config.toml
intermediate_size = 768
positions = "learned"
init_std_down = 0.00451
optimizer = "muon_variant"
decay_shape = "linear"
max_seq_len = 256
dataset = "wikipedia_en"
Each number is 500 + 50 x the weight over the matrix's rms, rounded and kept within 0 to 999. Layers, rows and columns count from 0. Numbers have three digits each.

# layer 6 attention value, 32x192, rms 0.0587, rows 0-31, columns 96-191
520437577498575581484520521552431500458552544477586462523460504503440490465643423508526570499460494438405484464570503469369615513492419493526492521481543558517484533472505519559444437472422473489517402523519430529461529436477484489545545407494505505467443502516582537468472518504535493547
552563418518523551570536476510539502535449458448491372499485349495518517460471459467564432534478550493385495445458519589520527550459440462446438521508517490555479451581432482506598534514457536513551587451513485540543470504439559508629542601542567546491513385449479586492512484487454453441
471616528540503498524521519465459442534496522592504466558540448551544472544492496402536526513477551448450446476552497504450488539511396570527613530398514478456507451528523503531495596361543446515492522470535546452532413523517532484421553528491543457431479549590479467483418474514539462581
459482543447506505532469475509503541497494485418500490513489461522486534502442516553504498502489534535491431453614361550567468452475430524541436533540641434495461453590579412538550494561455542592604518513552526521437552565584481451487486484578403519461481550557447563532451512499508548485
470481489532527432485496504510553479531448484547520444632557467514515555568613546512478508545502463421518581449575548482532553472531467394518495483448446499540519482528461417550474515504367520464409454449558534545534518583429375445505517520500500526443607469482477452458524421441468528487
512480582471425518408356522478444484469581531403386526499609517444444447498498560536560496524523614515542513452551581528501577573459468550489509486512449559490475501586531492538519553494504493458489566460509514524550368462373595533486617482521400487500490344526454513547540504552482559505
544503487523420581503491500360547546613522532421527495530511547478461610432568502547621433566526542456615497410493413547513528428496463444424535622503563517505568467532568389509480559475450559558562506554450421419526447425564531568597415538461500455483463521574574533547425392408422490522
569466465432459431488514502518376470485425545511566574480520510545482550452477545522449496570497507531515434523476450469522517546494554513473536459491432484517507481497492484391491460476568437526482406468598472583433461403505532481429520444513508532456478493482530503431501461475447506481
476512534452481526482473603486444560456473436565510515544491454511471390478551485483558564425527442499520456409552549526458492609620482559596522513447445505480536429576509453560553423570556467480441443553491580442498490484521504462492478414491472517539491487452459487488517535503481510493
575435583524430476519550500526484564493496531519566375510471507488467431534515483506516499524584481482474488513478630443566536501449483446514535436466461499440514521489522417438573530477468478585521460516399542476417477585512521463462566475436515580568557538465513557465458466375595577396
383531482472471521417466545528574455481537566531491425452522536514483565428556575472505431377484519519502471531501472620492577484567519515523455511586508483456448409483444521444465399465499560505546570516541448523562449516530492526499484490446597521518472492435453457524448555424503549512
554520472574443451444487580478412527631505515426452413522487534523490463531427582492517447591439431510429499511584511515535490478540564510442485402442517518477545508555582477501503439492491479434486544568408470552489517377406461529481523504494495400486503568543487522564541410590497555506
539563464486578461409491464527477552464515466543557470376522461506501440528506572495428484548427525599534460435563560569520526426555576493448447443621401418494508510533451523540491582548518449563541495448480523509442385515450530478442510465473468494439437431506483521491556509508525485455
510463478560515473517482489496484482488517535466482538528524459480478505482506496511403568579547395501452536472469486508441511472458436501399536509518560404495529490426488433536521539552523518444544491540553481502524595592469525504576495472530504406567479521534504512507467481509471530503
472500448426558456513448425481503459544519541535450547439436535551549455535436536464539466492540437576508525487483476466497551460482483477547536472602560517579544522500428549503468500500500550451565504532361478449559463568504472561523461526477461422447513440418470501457468488526492537491
556514573519525494472499636573528424533512456569481459495553445487583573508548607520486506423475612411502533522516549533516511565607594495535515467585477444506480505398452423517486541425377381511441401478499515466525489563531497587594532582527540539488525478447453509470497518525516437567
463436418451528431568498520491498556515503539520493435490476523490491462388477488595445524544531428525523446514509509499499555512448560495572582545576484511358488520503491545526564526504471439542509488503524550415554664441533575475476439547428574463525463465457507608511388470517468538522
487470417542491522476494486443484413503563520465440511571538378587560388556497559499431560418506415594556509388452513566583568478499575571464430545461550476454498429513488568537477472500523488427544466514577378435531523434501490460514551585516474553538543453547418589462449470550431563511
480508464506565474486513470492497440608516474423492505402515473487487438527475492540554565418535542469518506535531532438554499492502479560528514493530455490491511517483500498421568494483535439515387417445467563458579425500453480523501384452517450444482582493446544529401482481487478569576
477574538470496491478483473495534581636452510499503481435431454471488537433563589431457465491485357526520477473550522566536539451522564525497584422577455500520565522432389498511553384525479455474468456520490453565465542416458496516441540464510412574552472485466561466577463547538470607548
559485493501523531586549458476493485425548537469472464517503470502519461520475514499486476373486503498512423515470474421492517516522469468456558515507405533467367464492557501575461459438530498555450439487537455514468487459467611515528399586494465435531561493472492496530528457467557576524
472533512508452432602517482501547557490459496549583456546515464408376527524523498493478479485531567612505549477491516438466553494403443449534493475555505495472544527562525482572556426582515593592538457466441491586548456560511501514540528427521499480488469556629427567484397485503534471519
456447498549463520524483476547537510510449499582445538488490377472533424515525587590510429516395609567602492443469475515476492583471440533530468508444634524485514566534449483492430550444530453609449516610529568518441475492505524471464550539491540539480523533501512544500522474545442495516
492453469519491508587493482532458459525512504582459419498500502467434541559377513472505523423565515497539531539453471471415577455570594527518493500553483488585554438485549431497533507541575555487482483460480446574491559545506500515461478446448555474542522556484464486567504530492478516502
501409496534439585533491558433612481497490501494491464513551454454504483447445525553499506403540556445470574570455474558589480464539560469464336497409486479433510511530532457546453454629501517509615467534508466439530458504486527558430526530521572455476533389451561540596614582551481488465
570521402541495540589424517467490506503496569461510468454476510519436475478492497538520556402538444499485493550609635472497489543559431503527469435512456571572463526415540552499461517515471458566529563453612457536538500491615443484511675481649444492475552561488578564467452482432461583526
498460496540434432421488514461563487463547379528459532461553501493512483505603526497536566423445584519494492535470431378530489520499492442566523423546444465522517496466419419540581487414518544569489513483505584540433412530578473463523517469525448622500432452552518546576466593511531492441
498464468543575477497429500452509471492587501473507491583406466525450491549484488432520532448411550477476510560469510544478497544473533592454506363498516478482521487501536392493586419503472479486499522526425489380572521411527469600496542465492464488547446464536563466576552597612490464392
551480505511570520526517499495413516441506477417522483435598505495445463505467443522496410500486432466573462471519470505494510490529459522566479569511518413504478518444503470510469398465463587479494503480486602561444544565506470599474468494453458570529471461560449491459489555527452471441
500485474464509449592473516579615487506485443430511501534452511576466502490451491568483502508438559444574529509522630581523541468456432458561470551432481517515415426536550497470476494465486571517426461527452623549463483393528409504513513468440430498435505455509427544487502615469466484577
383469469562511481617508544470576444467530471420468614548477492473467490547536544551448448588442479573492500452498476430453508613441549442481420587525459446365450488514574522500489511479502585494546541525508474576462509398531536508524492498384556564404530578437575404520588431498488529435
490544463453514483487567456459492479479448475515410426609508449441440481455512439556479487496520484523508516501437501440463458525483568539444528485606559533482532491459608537433440513584502567485527550509459481469459469495497521424533582477451466502428460406487529532590544567508555514479